{"n_layer": 14, "d_model": 160, "n_head": 5, "n_kv_head": 5, "head_dim": 32, "d_mlp": 960, "vocab_size": 735, "activation": "tanh_gelu", "norm": "layernorm", "norm_place": "pre", "norm_eps": 1e-05, "positions": "learned", "qk_norm": false, "attn_scale": 0.177, "bias": "qkv", "tie_embeddings": true, "parallel_block": false, "init": "uniform", "init_std_qkv": 0.0546, "init_std_o": 0.0, "init_std_up": 0.0546, "init_std_down": 0.0, "optimizer": "soap_variant", "lr": 0.00523, "lr_mult_o": 0.99, "beta1": 0.95, "beta2": 0.95, "lr_head": 0.0111, "warmup_steps": 200, "schedule": "wsd", "decay_fraction": 0.685, "decay_shape": "sqrt", "final_lr_fraction": 0.1, "batch_tokens": 65536, "seq_len": 512, "doc_mask": true, "train_tokens": 219500000, "steps": 3350, "dataset": "wikipedia_en"}
Each number is 128 + 32 x the weight over its row's rms, rounded and kept within 0 to 255. Layers, rows and columns count from 0. Numbers have three digits each. The size before them is the row's rms in percent of the matrix's.

# layer 5 MLP down, 160x960, rms 0.166, rows 0-144, columns 96-191
098:166158088109109141158107231117091156135110159061097147158102129141071122144144129143175140191096150071166129104169137199154144165141112103201133097109071151103166156147158142095117099110169146163168153159074230138146135138131149154137161130113108104144115118150147183134172113108144126085
102:089145209111105169117142120095106182110075104121174137168146135116104108197159134104128143126122114109204119156107198172199153123125155194137140150097062142128159103125166121134139075138159120106084154110123113114130150144146119121148098132186096180131135144102131139093143110139156072145
102:119190095095116105133069130179100100088153166134119119188059115085121128120164132143075106194132116179152141113092161074144150141115137140086116101152161123128131114159101185146147129167143124116096091135159097130111158069131122088154166131106123196155140078102117104146125153104163148147
100:175118111122096151132104153108160126099131153118114160106119183130099139120111167146150155148092122138200116072141097146148137155147176119183139150078123149115176131156075122186139078139160118125110125169147144169109084144158107121166097131056103126121135097127130111140121115123076160110
102:115093173102149126149163122131139164138067053123130148084110161139142181152098159125105163141081157129155119119109083061089177204161096174102140119114124094114133151095149162125128110140146197149134078112135128178145130089107091165124140139089104121173155134165135154167066128167152129101
109:097126119106125126113102124099106163098149172139138074148103079080131163146127135138154130116169117169136135108170104171111124137127139147164135137188134196116155129123105146127070143108149118139109116122126181074133126144166153103158157155127167123118119093148166126135126111084094088147
105:092083154082055184127119123116116100127088077146081132175091130144107154127171190171180144076122121157160135129112114118116159145118144124129113149062150061147131152117165169102155079134102118172077129142116124151139123069151109102110158143128130125162113173163102144125075114083139076188
095:155167158133200083153093166136057168138035149155138100125094138095103087171177125113119150127130133092166116155110105072101168043129096137138073117117106088105095161139151099113111068161150144124117136102093129101099130115137127108117112133048096113188148112112167133098098164099084198116
098:184126161163137122102118115110122180081114154094080135152141101045149138154113106104125157154132116098151087158164111189182078151132123129107145178140189144076077146175094068242112116184147129119128090101151107183149105123187108178130108151144081124166173121140080163091202145128091127148
099:158103096150122051136106122106181102115153084134163102091201079181150144085087111130104109109059124186076087129152111045126086128154126102146073130119122135082120152194131115231138139176121128119121100173193139148164160087153171089120138125173167153138154119170109081082121154146077118176
106:119148145111185152124131105143133148126176120096098144114082118175111137134158155152177168116175129123150153139173161111146122116151144121077069140150161150121162068123145073116164148107064177100088114177106098078106150136103143138075179142142080096116098178178133152167109158076117116119
104:074128154110148118142125122183132127154120091094121130111167174153133138162161173099137104158077140138152141106136069096130108109089147104210104141171136158144116120116146129158133141120191079142131103104207192123099127076152094244156095110132103103110092154080085168151190167133174206119
101:098127124136102094140147146163093157170129108074118119088141154118206174156127176112072196131146163137105136119108137145137165142141116168122138198171069125085154092146179200139108090122077198172120233125161049162165113130133104072113125139140124134120106174094143169161099118107140177159
099:121153192123130060180125097108114201123178143131121149165135132112137142133156151147142148128181077131139144121199105102138160087131106156105133141162144156113121181102174147162130094135051141129156170184159207156175171146151143110144142145113130130137164145124125115124111168128064140095
098:132146164177158106072111104154123154170092081117120137201121169084119105182149117089101129037095103092078082140135085072158139139147121142138103106097128156121124121121097076143131165138120092119143128196185138149117102147120149148135138139065094148165131120094122130090182187125123113146
096:078157140162144182077141133147158080091141130172058126098140145132108127109163147101147123115175082113129083091100122055140100206115115159115147162173153139158136149092129172124118132144097147137161122113088058150111117163112070094087114146135092096138129154140144160109187110187096145136
096:128089102127159044155137132137097137069102116081119148126134142125084128101094089144127109136172133131183148125085120098153198042125117166102169131146165139109096154148117144133093139143125093137124152151071126115122120124112095111107197113072135193140121080165145115087119090146089098106
100:142136106162163167151133169182112128134175179161130122180146091199148146101157152119100112163131113150207109175100140190152129142109104188067123177159177098125106128112084085093117173140034141133124111151149159098152183193083125165143128114129134141134123142188113139149109113102125164111
102:166148134143156150129160151113158164137119113105118160120074141109139177169154147129128176110153122159018163077063127106171217138145084141096164093138114161126197168096163164073130097058101077116139109094170136143141134136097113169106108146040161067080080100107126161160150065132136129126
099:126144088095099061074064171095105098136191151140139147059117180123152164143130134163102128134151123112109111118160127106163092132117165037152119115171152157154147097108109125168218113173180172126083176118128124107142097141121198125156038137142138072128100022079101185111201123141143108071
098:138130072186137090139179130180157084111130135113070132136133070122132151124114099064141114149144152112112117141116169100118146152179175121097158123128136131154107111157130153113145137144158106154034122078094123138116109133156119163130126167126128090084094175101128141137093143143092136123
098:104103126093163125123102177157118150149131162100139132097129152089147147091104176161146109122146112147151065112087155114114134144131100138097113163141105104096146102055143127166135118118097167108055080177169120129098103182178130133129080129183122154120111109118153105123006122149117107138
096:069135208089174140115091121125114082091069088128133124137139117092121076168119141155072180141169124144075113097092108125148106126082109125129071121165100084169137210142107092123135190110147114159107088113186109115086154186155115137095160123151163134123098168120120147126172155186158111110
097:127107095068198123104096134144121068113108154106069099086094133135105145085135117146168071136136128123158130065116171162127181167150081162141112137164103182142134142111100106135102151120115118151161149108084133131188094066150130096117087097104148152109104139082122142091079135164107153127
105:144124107092100156165154076133136116082123129138095136074132067174104155142111149181146120107090136133141050095147159147205086109130103186173120048115167142151103177115138128127137086141131120116162140070142069113159085161121163109103144114139116106160105202128114117152139115056126056127
099:142131095216255137159148099107148153162140127151139097135140143151136122069102116119121162125159116071100082106105151137135126148139077143121138123149134160152062140152094165150142084065061115127146092086123129106141107117169136129154156144152097069124110154111140109141149139126138146143
104:108132154135088112129050077137140108146189080110101122171158130154130069154103078162106097113156105140155155107183124172135133087132085114168126116116151117102141150125116107165092153142155099106132079109192139175127129105052130145128164081088141155112159120084123127117111108138141146153
100:137080084119096118157137151172126138133076094096189142074182162182149112085079109118147096172097157086150114173113175118117112109176138152149116122130133142143154130151124105076122145169100113132180171186122100148148092137133118137169124151077069119140199065111181136121133095195179142136
100:116092119144166088152130160072142064093151105132120126154133122175118168151165157126186096166140163180057115080139090176141135159125132151130158166154137096093141128141088106158146130155114126121123182158105194129092172102055109114177091124149069101104065082082130104145136124108141160132
099:188166135096116088155079097179099149119121164095125124092134049095102116127141166134091098089126182145105200163146149164055177116113085110097125044131126143151114147153143123107155131146136158149148105110165158107105111142082141123098184110109157113094128174115141129157136143158112133125
102:133131153081149046113168151099102155113109087126132120151122167206110089105154170140145150136182154162114121136101122117158153093109111183107076136159144122119120110155147092114086090089090151142130071108118132109158157119153157066154132111124160140148079118105130120148048172164129104139
099:144146083186084168158082112111129131103105111088152127129106084150075118121076142130145095126173089187192147100084138206156164077114133121097134160110176120109138116157077116065084217139091168108135151068155132105128108115155118102111136101085098146143098153161113109093070117126183152154
104:100149099122133127133088094097123121144134149143118127129137137104092098082056129174142069199121160133178140099157181177158076141115156103144139101113150124149139133124152077106134131154108118160118061125112131134136140111109100161204119132097075176098135096106144139113091088125144104158
098:124152153112104175111105088137174134155062124148134075163141127129125165074114180091102102139178110210087151134085134114107123152177161116131109117109170113134098113148177197104115114120055157127083138135137113124081133130153150210106161101167133148135153148110069188164120170161112117111
102:129102114146132169138137087153140086093095148109126119083083097171166135177167124161124125080117117148100141122130148055148129139144172137102066120117115082110153110116148146186153189170141154110158143086130088115133137109091132120123121114171098170091080010092170052138203164141118143132
093:099085079125130069171155132107129114049133119151038121164158129146124125154115127156152111139118129073129107171078172112175178114149184108121134131121119113121129156128193114126109149117192134147134099130134120098160112107104160158161130138081145113141105129155143112131100118141095133150
103:111128096136165179099068163141148210158150083113193142083120189155101102110194112185116143099119108132110119087114156107116127142100121127097134143141123136142099161136113156136101149178122097154175095088154176114160158114127143130157163134089094155105139159079105156106116198144106070210
102:138119075169142095178158161095113137147127135066130141138093138161116178086146080138170191140122125150153090085129096179140091135177123130165178110108130062133168176116179105119172081123112153111191140134146152149161170150151154139163107171117185134150161126188100166065065053116146131101
099:103150123082103108097164133123120157128137060116126133115057089158187177164203174059056175110144174110164147126076186136152144099090095104076098137120116139162116146182160124139182057158167147115123174083135187187106155138094077150088135123119130157122101109133154080118161139183063224149
107:113074118106155153150121101165116129137199172109073102115142105132118130068150147128138102138082121071096105160155159142104112150150110138169144041128152084152150123076138127147163192130160135125132178150146185131166145144111133108111132129136192132137068115137128165115116041129195124117
097:147171074121069111146159112135139129072162071126160138137175124136128126161142119184086109093153124141093168140175097085070148200134148135087164150080116083158125110134073114093076107188189128136141125088179114097141144199105182106108127128159108121092185128085099115129179171125144117124
100:150107153153116112123148129149120127140079130122137167064180163105172147140069129168139125139067144109093114138161178072126107104085168145130136179115198146097121138119137170083201072109098136159132103212155090106192159145138135077132169141037134146110110129123092099152111105123163167161
097:119159129107077111146155079119100170099070137085169108097159067133147071106157151126131155106087134117091130142087132109121093073109185149110048097099174098144119151092138122137110146118152126129107131104139145121093096081089176177094179138111086134138133112148145215114135160093162109081
098:152167169126099104140152102160119093131103114144110115136086167107170149119132152145164141133115130111105149097078076124112172090089108126136109135133178025111111060074138127110084102111176095132096142135151140119134066142169152068148113123120118131083164123078129096147079109081117090104
098:114090214113115094160114166153110176200102107143049152142134170132122128156113091082175089107145146101150183132161141145072098073144139101086146169138079129097074120092137086098117161075161109118121100140122158105062201149075122152115145119142068149112090126130137143112077109137132134118
105:133115128167058108122151200121164113163118126146161127148127166075155145108142131165112132136089102099060123137117152043138180152099156109127088143144117044128115080118117149207126161085139078153109106102172129152126169082128175161132147140127142115124085034107126140095159103086113096103
100:117077139094103075131108136072123117149173082117115147139148071131175139188064123099115128093089135132151121160125109159088114068125118087125158081201092135087163098135132106120182156119139082160135094151129144172101181111119072142093127145125122164106153203115094171087114112136155121059
102:110125160105145161081104120121119132118172124110099073172080095080110115166149129141163163120073096079104157152167157185069092154174122179133111112107129091086199126104083139114090183144167193120053137126159086099163133178110117153131101102127127103115118074118127170111121111142137084120
096:174146126135064112130166159148121127148099140093144151096130116116100121158144103093149152127163171078175108112050174191060143126151119127122076131059129143110132113206077089125162220138148179146162108144142098169128109122094096047145160148113121195136132103115073129148070088155085169132
103:136133122113053106134135181100166092152161098122141160084160125118177156119137077127106108072142173128152183127105118048142111142150112161100216172115172143135152188144157132108124109151071162105101142124143131165151131126160172131102101128103120156180099092126125117103116139149156142142
095:081133081146173178096118137125081146122141116105080119101139114187093152126089149166106118153069127167183101096174123113140165137100111086134139135123121166162135125133110120155156108138112164135112181138105183116166117089107135180134055118131073111123100067074175207085125152096112132161
107:111123103147072073074098130111110111130117110169109150144087133174161096160113085123142035141165073130139120161157094165096146157077108084100139139174149090082105121099141096138078148190099068123125129110122175159090172149119130197130098126095106087089152130116102154108100203120146153159
099:115092096139113102069137089164184175088180116113111118193155128179100106122089111152119158072118125125129154127108075101141149136186120142121147124175114135145123084094184163137088085136124123122128151079120109084096129177100129150141145114106140131111111103133109164131151093085150191131
097:122103125098105118160097143138133097122087138143077142104132199118101158140171117089135149139090143151128137105102159112169144137165140151156145146140067109112121113166105128145158100105194155133150150113099102116138126098149118114142128152076122157126133179161174122183159093112127152166
106:154140120145110084127132139183081153134143119126190122117108080129084081096125134090101177105125111148133128097134129206103202082118189195094154187162124150136151157139168178107119065092185140110122104118160185117134105143128110107054137124153143030117106161154195077118164086147119092118
104:141114099161153092099114156116160092137101103149107165147153212156134123125115127089190124161082107115114093165089192119141078131090115152146144140149067153153170094114157156106141165149145054168152147126110113161102085133117117164146161151133191105160082147155130112147073144136079149108
096:117162125069060103087145130094057151092131144146137177156139139107115165067131138154122148154082128117086101144134169097122109161111112106099147114066132168128136148166162142131108062078119136132111164125091135144131100125123072128127186155117134164147141126076176155089090137167190165120
098:106100163077082164168153151142168132131123106125197125097103069077144119113140151115117099150111133143048201090099126145153097146129147102141135084138131123107124115119115096107129165092105156114135105106152178104172167101114156097124187109150102139096120110116130110114076166127157190129
104:129118109155119076083106141144145125174209124181072110157113073136123098095143141130162086119090081135104118128108146135140116097122105096081137121118150170164144118082132155173103134183154206145085124164154201094114128090133132148149134141084096138108127125117113081110153130120097134163
095:176118121082183123122117093141130138136094173128087161180150114129185134131162088168201125112156120176116104128133149110149119125141109151115126145108148117151128146187154158112145135151105133134117136068127091097149156100149132115129126131105086187114125095102111137095198104149085093142
100:105135135091118147138118166155150115150156143144180138119111155162131077140175123127126113093173115164037083119097127113143152140133105159139134137155194106127122176107108174121146140162222107155122147107051129088124162141143144127122159106101094210179146120116118111109066059199120169028
099:161089116079190170169092139139099168101162166140126077122139115125083168099088095138173190122073091172178118047136154112138084134097156143110142120102116126140113094154107144102105143120128137123103193081099147154059178118196124071107178099157107090132126201167132156124095131149145123091
094:111088108127097168135141191130134128130147131118131100167129201156126101116132074118175156086132112152092184138133112150117179163142112132122151182125157140173152162127107123098079164117189129130122088139171132119106098139155094101182130104174170121141147143124075167153125100107118116071
102:115178138109123128163127091109179171078108175107157145092185073117135183082191121162095080132053120175107137137135149132118136101124134088193122047122138135114097145107206116217136190199135168135127181107144154140177146118130084146148117140124197138127177125133142128111106158123157127115
093:088127078119159090131097128152112174115120148108111125108149081153095120107144094079171085106112161090216090128152186110133165115129100178121154068129136188161122141094137116125138164081166173125103111101174157141152098123100129152098134141151131171171165142143154148119197114097122147100
102:104090130120077152176144146117136173196091146112127133089077154131140088109121105142105179133132144137151157132114130154117145163156159198130074162117143097118135059120110163117060116095100095132090104144120118130168122160154180151077151156108197100113132172135177172139187103058131108082
097:115104124114131117070163126120153106115156146135149133135087127132083092112157057160113138102100145115176137143095075039092144187148151128134055115097061132123102107117144080148104124119123120132099112145160118081120135118140113113097099123157081113122082040145089104156186123122105141069
097:115138114148107137139121129112147171145062125049205095112121145098075115099138125181089154099163104143145170168132125149162127182118082139099123218142104106107128097134135079117113092113128201143133134151112158104127099147131106176134068122182143066182119146142137129193199096157137137177
094:110114100143148151113070115179116058120124175106148145186133184122122149165176115137147186100148128177088154110131203101084135152140133145091133177123127136146088117102121126152159119047126117122115096174121105102141127153111097133135078130160125126128105098110147134104137128165104123137
100:113105101108131134163106096114106086136111113082125101148112193162092151125112120083140154076118099049095144171141151156143157128156169092114081154159139122165150128097100131147118152097140154120078074170135070137156136110139107060139124147110115054138095177105154106152155170061107143146
097:140043100113154211141143137129136178173184164074146110120119136120111090047087066092104130117143103108107126152199086091083061140078089141081175142150119122145116120106132087124158124166142163116141075141099115127116126104225132130062084144155167110095167138146156151110159104158127141146
099:154123130133109024101151162150119081073102146158128100161154114134145206157162119108121148094106114147092139100150102172140094114149085081079137121181150092137108118093076154177089136134107128118167178135141113115126142105093123096118143136094124085149106177073123108103077144147095156211
101:097123146098159176117127189073150162103083130161154121112191112114129100064076117094073111151111113177119137098140118117141131134116163103132114094135109126155142138086102153070103126113109128104098055139088031160145112118134135113133144165086125120142162192109138099143083176191079166168
099:112100130089138181143146079158129145111146162144161101150079122144139112033129151129190151142223119098077162146173127155097088103077134072152153106179170122093132105114153143157133154102105131155073150143095117068107164169087145100157138141108163126122148132131117101111128131048094163121
099:085085156134124161106134119130112134135164130145189109093169122157135107187135117126147124136153111113108157084121119135120124152122097114097137140151135143121163177121118061126142129132156093121122154150185235083127109135120122116094172143129098133064165143135072114165171139103079088129
095:142094072188100158138127062120177142092109140121159151194166107148159159119100161165099068152126123106110137088166161161138101130124101093168160121139127123114222126141133124059135139125141108133161216163150126130124175143093080126170139139165134158121106111117185131068087136165114158113
102:106143155134087149091116132140093096128109141120152127103128112174163143159101115148100126138120124085142064102137149099116145125049125126130141131121128082119158149114098202149126089140144134149140098166146088145141070167096111132082132120142139115116180151160154179123132146139128160181
102:133111197132165107144097109132085088136158177165127126138108104124130198099119128093122155112162128093069109149116119188125186095108131108124103123108112114118209107146110107107102136145183164137124120131131145138136156113133121119064132137200110170101097153141138110132164117067130164150
097:127144119131077177164146161060160132146097154127143179095176190129124138093138123115102149105096161099129129102119149124169143098094176129076136080122104148147066096125146106178164128123185092138151137130200106110153123136158138151083114127180158110097081156069120149188085114117135113090
099:099117218198065094096179133127130115118102056058162097127137155071093064058119139112132099094142163096147109163147077122122080141124116071145105108187107173177065100180165128135134190094090069123157100078115107083090136107131130089124119102096125147125130172113122175107104157195103131076
099:148145188080097108125130134167150163144178129135200144112184103145064085036076151134147162107082113135035190115120083165168053130169158151122129133102160137124204117063077154157126176094118112131154083177095127121133143094082184110142119136143080127146117156075115112154046124102125118158
100:137143083106210122076097125114175092117194115177151134122199107183112106151138114119158132114185144106131123105091129106074130132097120085134097142120096179156071101069154128122085112153053095133112128145120110096135125118157152141067075128142098107151167112091080111135166151133126105103
098:131140083116096118127193182126097066070255168089147154158143152143092106147145037198140121124109115173104094149094109162127119126188158092105113114112144130115182105087103152116172168168124116121097081088103142137153117119120133184128110145187122121094132102171086136159114144158060090175
102:142134110102136127164106113145099078151145111101110120157176131180116136146074115135120123132077060172129140193115105174079140113154114125117182168174161100107082156126171171105140126124105101128184112117203117144069134178129095142105158124119145105110127164162101156166123140153091141085
095:115157095092049148166114158142097124105074107083170097080134098155077093159154113142159084098176131180128120125101182126161141121155128120060129132156098149115024043178157102126085099067137109146201111102131112070130153170118174112099132078185125150122094178116125094066186133107182066123
103:140063124103146178104169156101209134135208081120151142118155149165151134129071148177065185163129131105153119128132123104115115135128155134167171140155181154128138085078162167198132119111080091168111117145099174156186093164121143091130104137121112137125101162131173078124172229104118137169
097:119167164138142125138135133102139115164120082146086114074113152144156092120194070154181072112160108101190187066164135101077119090111122121101107090048109102151061150097098138086111236102170154126153094128108100139117159112082144160139129122094115130116124101103127129119158150087158149146
108:121121103122164118148099144149144090163156122171131135097150119179088087123173067105102094108163124127117179130103123091114049116162133131095120136162076143123134129103105139152131167112117105103131085168159151115060085131178131116168158107139109133103135122085093136120102116181131130077
096:123118086039162175173171106120110079175119151123182126092131168177117103151199135141123113132119170128131155078148083102106134134165162135162097113085216135117120175157134081139091099085178101126165072131121144105104151111199078086150143117130128117128135078122126149169189152191133216109
097:133097207087152106053166179183170149160163134122129144121147125144150150155127142130149195173147157097094041115152096160161119123169136100143172199175143102156174176095178064159128121153062087141119138150131079132113120110171091145137110132126144076130115097156114092127075130106106081120
105:116132155149093082126130143113082121139116131142169174082173101141107094150121155123087115166069096114107150141139117106117184104166074129121087150096121223097100079137113097093125177122113070153123102197080106126055068128105091158146157113153066111108109104151106113139100058110159092094
101:131184151106152103138147186125135094162215130099120117107135109138136134083130071101123094084093151135125077167148086207187119123110155116114066102154085088104124115140108126112184127106120155126101122162149107095133143097163058184105115137113164163120146113160176125104189138189090120138
097:114104090092133103152120153113149180137114080101133084098210175134097196154161102189108112121100114185159154175093085125144107102122141070144062171079118117109158178133079143136086110100086152168110186159139143128153096133140127134134107150100118134132086124155134105131058033100131129154
099:098105106190133169199126132098168088178140125113178137153086163154094141121159116143154169129160170127140133077130108048123155072120096164110145158098119073102122119143169178148136133154147139127159145154110058133170142122102157142135078139169149097175136160123149118145148109098116161144
096:129108147107114126147121151160098162122126115123119139120095125135095132099146113135190065141178121132182161046091160127098106095125141131119153153159083123107128151116139120104132123148087126144082161168151129087125092112099140097141084150140099121171137059071092117134232152142168141139
102:120115167144142113105089114122101109118189112197170132162101187072069140136122109105106148174185093124102118178169101170147129085080153081105153115125062150100081156092150150115153089077200150153148105113110103183085134118167059089147120138090104085128123103069159131068157136150117133150
100:148165148121181110120125204139150062151048137117205177151140157132135129170112176132180127172108165152086064142169146092160162155095175140181103152137174168149194114091127107113160140112153110129171163139135105149065120132149138164133167142064128125091156144146102145098058149173147166137
097:150087145128119052143119069092124122165113137142169107094152144120139163128112153086152118130101106149137090130150113158076100189076156143148168115119070128140116094106165137146139144108099152140164168102115138099149064079200114162126172122093162157140149167093109089138186056080129136108
100:085129072137140226154072170097115196158114125125179105080147094145075113134126135170127151124038140135215015098159133166074197106074044116164149095078159116109135123156115096154088100089120109125150105109129100108127111085136097137107147121089156094108111156142132082160142095154101148187
101:147132125117114121170141184130124137139135153072141106085204111105109119097142074148096155129130183124113142100147132103129153135091135141132182127119096195079155152145118126121140147173126122139146255171106132136201100148153064116081134116114177112163164166141157126162084152108174140128
100:127134154117122155122131125122163152135091133084049109071175086128149041145148147128149134078168077155099160091188144129149106132144181132120170137122121119112167107088087118159139109112135143109128144090103103186203082135159145130119135131120146145139075077109133192106133163196102126130
102:169159130158155100139073133181154104218098145132151138155125144166107148089198189144079179091165159178164178074070130172185143152159118118158136167130134138157103183085135160135114089119150086122202109146140162126093140109097093177113153122192130139115127106184180141138200091128137161099
099:135148144149166120093120141157090086104104186131198100094122050108124148124127088155116200170147126113136109106131133181108112141098160125168147163118131088095145098154129117173137182141146147117174214139110161155136136145117143112140153088157190099080106188139087134136148137127151146137
099:145179140177171096101142120105104129177163157106153132132077081197159139141158129113077114135101100128177169136073139121099140137163107102138107151075168120147060107093145123165112180140122133166119136094162124107098070125104127098105123129150121139145127145125118096116042107196073101130
100:134073159124124145153129148138109126112157120146135100105145213151151131080135088161110091198107136112171211119165152107097142133112126133156145151114133134122125105103184147142150122081128124142113137136183197130119147095157125107158155133143133149144063148138186099142132127180121120123
097:179066174096123180137182187101142102092110076138104116158126077076110134123162150140152221122149124108139105123200183151116138151176125151123144136091135077148125156123153156168112114117177116136078162115123137116102164133064121109094081107102113097157062057133113109139117189151119140113
100:119198078146085149106120171178116136169121109083094120198160125145124122137136095123141120171124167135135140164099080180135067155155122104065153102128121123054087117117140157177140063149110176122171116112206113104121074186126097206123136094141109151159149146147097198167103123148120151130
100:101146091086084148127132079148051136140208135156159121111139101078115101114107126148125127135156127110107089089181139145104182137104120109083142074196117111131146069182119121112139127168128025123125067130120179095128172145148132145164141139115161139162137110104116099119206092088140169145
103:123100113125090136136090078206075139118102087106152117132139144141106110062116154163122102076062120114143136130161163175139167155122186123161110110116179172151131040211141142119161133140121051130083113099110166145112099119130150162091086108079134116078086099069138148123179127124150157137
099:096117121169098130098102113124112170121147095145103142127166025109096138025092129163080107120086082113050144113185120143134129141165111151114158125198108152112102144162182103136122148146069082136112104118079120113124122165126140130115000127131084117107190074106132102116116124101175120097
102:115122085161188112108127221143101163128082116110116152111121164112119122161154133125169163111172145126105145170181154098126145130124129127096121088102165135132165140186103139089138101130158117153119159072178129107113165175125131101110154122170129143156113175128144178101128171123126135135
100:145132114112138125165125100081170120185096091182124149177075161151106113073081159070084154124081169110112196154090153223129125142156146129097132141121195113164140132128114108150138148125060103149176119054124131131125140119105153121116109130136082107117115201181118175133132108094131125110
112:116108109084105136118149159133122149153158071122124198183143094119169139081105130087095119164047163141088075092117106155162110120141129101032080125127143098111108164129098120121153088124078115126108132142095132138155092093108117126146132125058084147135054194133125116128109074114099101093
100:128083105118120196124158149217109204182137135152078147123132166060124137080132152128209150109142114141125060089161157108155110107151133142131189120141133158161131149146160129104155096188205153146099147167159146137113195120118156065114111128145107131152151087150147110107138082158059100125
103:125143151083101192056126167154070115188099115141199114122124166124151105190114132113181148149154094077088070161120113125112215110124098127074188144120166138105100097133141110113100160136122138124099102189102069133066164147099108089166113149140111109144161186166111135125133135146146129150
101:106164196102135105091125149094115093160161089183133116108117144150105134130104069087123153141130113141101143117160134106166118102121151096136155161175191072133098110132071072145134140121064100129117153143148119106095129128187135116112106136190085110075134165124132136159064122084191115086
106:136104165156077132116098056117161129094116172165142167059142114122165120124080145194130109133165156126134067142119139050101130164140115135140140166150093119149122128101157111163150136111076155119045119120088116126083141123138101209121109130154095172117158158154137110180120149147139118155
096:120152150112080180097143138103145095170091137114141144104156178107134137154113131118120188142044124139102166131113133137135120099091191133106080145151110100147129170073167068182132136126098165122121138158124069125081119131190143159108102140184149145108087119151138130159149106123084150127
100:108141145104184176136120137139121151164115135103166111067122090111099143144135157160177117164146087083036177071087160178130142095097076148088151124093150157144103102077077095074124109114156152153201176093086077139102077152124105122130121124124111103195081168088075125163184101114123113128
099:149075072127087113137136153100125155176160125114133145117132181162119171096112156140135105141129166143099095194151146116187120081121124119105166144129155130140101029091143087088157149118152052115118107091147111149150121111128123134119060139168134139111107082097145192123132128097150087121
101:095127145089112116162147125108142126109138142132052118191091135074080157109140169145210178132096148109171108152116088154119135183104112124142110161166101129133136082083129184137078103096103162183087061150119089103092178114126059121170179134196073148123102111161155095111113136177133131121
102:115126104126108182137137116113114147115096109127042124108104132070094136172107116151126153128132139076121108118098128074123155139171119135077156131147196162121140101166113154046123136119124073098122141142074105120065122134132095111077115122144123157086152168133118190133180125072107112175
100:108124139181101108107109090061123102087168125108145129130119141116086129149181101099074149124128136138110123105171109099082171090104137067122113198085091155130099106063085170142135040121101103121147111112138135137146120173152140122133083143124092112112120085123133124124114116068127097120
100:143140035115081108148169097145169128128122123083118119101168085106122149120140097111125097111153104126177127197088175141120135168099080101111163154128166129127110140086156143074157079182092073137120075131160106114151153135140086074166082133157128143137110133125133129142130138126164189159
103:110095122183173107155120166102112133110076162061115144121171119120080098120178138082165098147153155165116104036052096132167104134140120115204118182097101108119078135153067133097144093116135175131125118081144099115150150113135078073154103141161121142115111077127147186121000120126110120095
102:149147099145146089155162108076162146105131119163166120141165084091163131117152113082139133131135127115103118134100129094156129107187120132143129145104140121124116115092098088097137089118075128140100075173082153133134128184074174166065169111158135089176108101127125150183087069189104163086
104:133122113170124098103136121111036174118197096102092141222125066126126151144105153127118137111172165102130111119149131133149135099142091129084164131069079117155067157086121078121108170082211148133072154136069089127128080130169149098111064133165053115131129121126169122150107095154115150133
099:108150070145125172130161132086169083145160135132161156163136129117140157120059114123139144138051160147147159144154165129111105096120119116075147179120105115200145118089130142086173154125168134139162111113131110155161157066115132105156105121089184139214063070150131157116191101154107145131
105:121135177118178168110130175113165158047045111166117108168087154083123119117175163103128126089112154144072165105112138152156144073108095099064102107136093119154119152141103061197102136130105145111155097143121168119104105102147151133156167123122110178108081143104144083137138132112155114146
100:107055128217146091117155125140112179123143086132132107079144159084150169194128172127113102137117158141114168147085105126085167158097132129070082153132129110123109128148130099105115145105184093130066163150086157114133109135142109125102165137100084122074118137131125118181077061195145095160
099:140155129130135153102129205126154144144091111109148130104160141134084127200084145124127210094141128144137197093023129135115148062140170117140098183151131138106068171159047122188130144143098173119117108133155089113159144129073147129121138119184135144109106099153087135116123159134091077094
106:129088087096102121083139167073182090174086125106102135112140142110127158152146166112138143149133084104093133097106106154065053156119190098117120154141183122141138111116136148192109176125088126170160161068117103097085128084132152161189240149120108109149106090130133080174138129042082139125
098:109089110137170099112102187136153126107090128154086135132020122121114150133092067097093160080120081117049149125144181170112151166139141146100109120108153097151157148130118150129107140104041167138096102078114056141159168124166143137136105132114097117141081122113121116125108084048130093157
101:104119131057162144122149176109083093141150064087140101159164099134167180163128139141142169163186112106145112090081145090082105137066092125104113135132138177162171120105105146126091182135087169135193139128141175108137087106126113102119195127074106203111124106143156121076109148162170143135
096:121160121083151173149164168063123189196112127111102106126132115158157121113069136132146179149069145113163083164099102099186073150105172128165143138105136089103138140168144066144137137212171155153121106076101139145106138157116134133109162143134086156120150171109115092138101152133130153133
097:128134150115152190162091198170124133051133136115156133182108161111142144129141094159121140093193118177165236168126077143122195146117117128102143144123096098105089193125139150150141079150133126105192057126156112095155157144155158082150146137082114175142150166152131081135118153116148094106
097:122106143130173162094150093165137131158165154116140108151189075155111110139149071146094096112082158177159129087127125135081112228167112158141084134144132113135131082174131094151159076157110140094115093112129080033139126125165089090122133168150076171125094089121102065111131081122137128123
095:107159146156157070109136200161158160189075063109141145127122164152110203061148122174177141114135162131080114181086089079064095101150183187087127095132139182129155126088149137157092146080070143117158133132172070149122174093158140110138132141159117119191150137148102178060160110130217137162
096:091057144115179084148108109105115084112128176111116134147107119171137186169163196122043140131159127110107143187085154115144129109148103089065109081100165136166181166091121100076183163077122133115081102119129135101132114140148111141154121112092152132148147156068139138133135132131151140152
096:153144138135143101178119093129192157203153119150059103144116148169133143053111168104116067136107162135069183111110109084094167131136145211080187177147141102103151154128110079100131088134119126086176081168058155084127105144122116169117213108144125146176103144130167128167177130125104149123
099:139128089092129102101153150191163120129110143148068150126106113141055099187086126177148123157135143105093158104197113168188146044131120123084146142098167094150067123155133113189135139085120112143150101138124063109138093187099114155135126164131103134083114162183097092189118136158123153172
104:129159151126112194141102150153146105041201072113076121122080170118158077096078123163112118153116142166158107091131088170125085151120058073167111100133168123135131136107102124118120083155086109119157050153118146116155147093100177079088124115117105106158134115091087100162078164105095128134
096:079155153151098119112141109106154112168107163127133129079105110151095147185094080022169140121088153177160138154175130178112113101110147116075165113131148090120120153147150093137086110126106101129155074167126111148133112184089138091105150158136142106154151120121163105084206150064087162125
098:169140112148157098061112178078157123133141097116185097132111136149145158069116143113115126149127126113144140129102157097157168100122208120128116132151157112102161145144155147077107118138162180144168158133163101142148057064130077104080136108133132111118124123166140168159097149116112155133
098:142152167169121125117115119159120162176184093147157109080141134072155142146111104117114161107090147089103070092108142160129204080164105179102131083172155115130156146072148213139138171143176150128147162105119081119146115162106026097123148120199175109106171180100132065086149109135082084161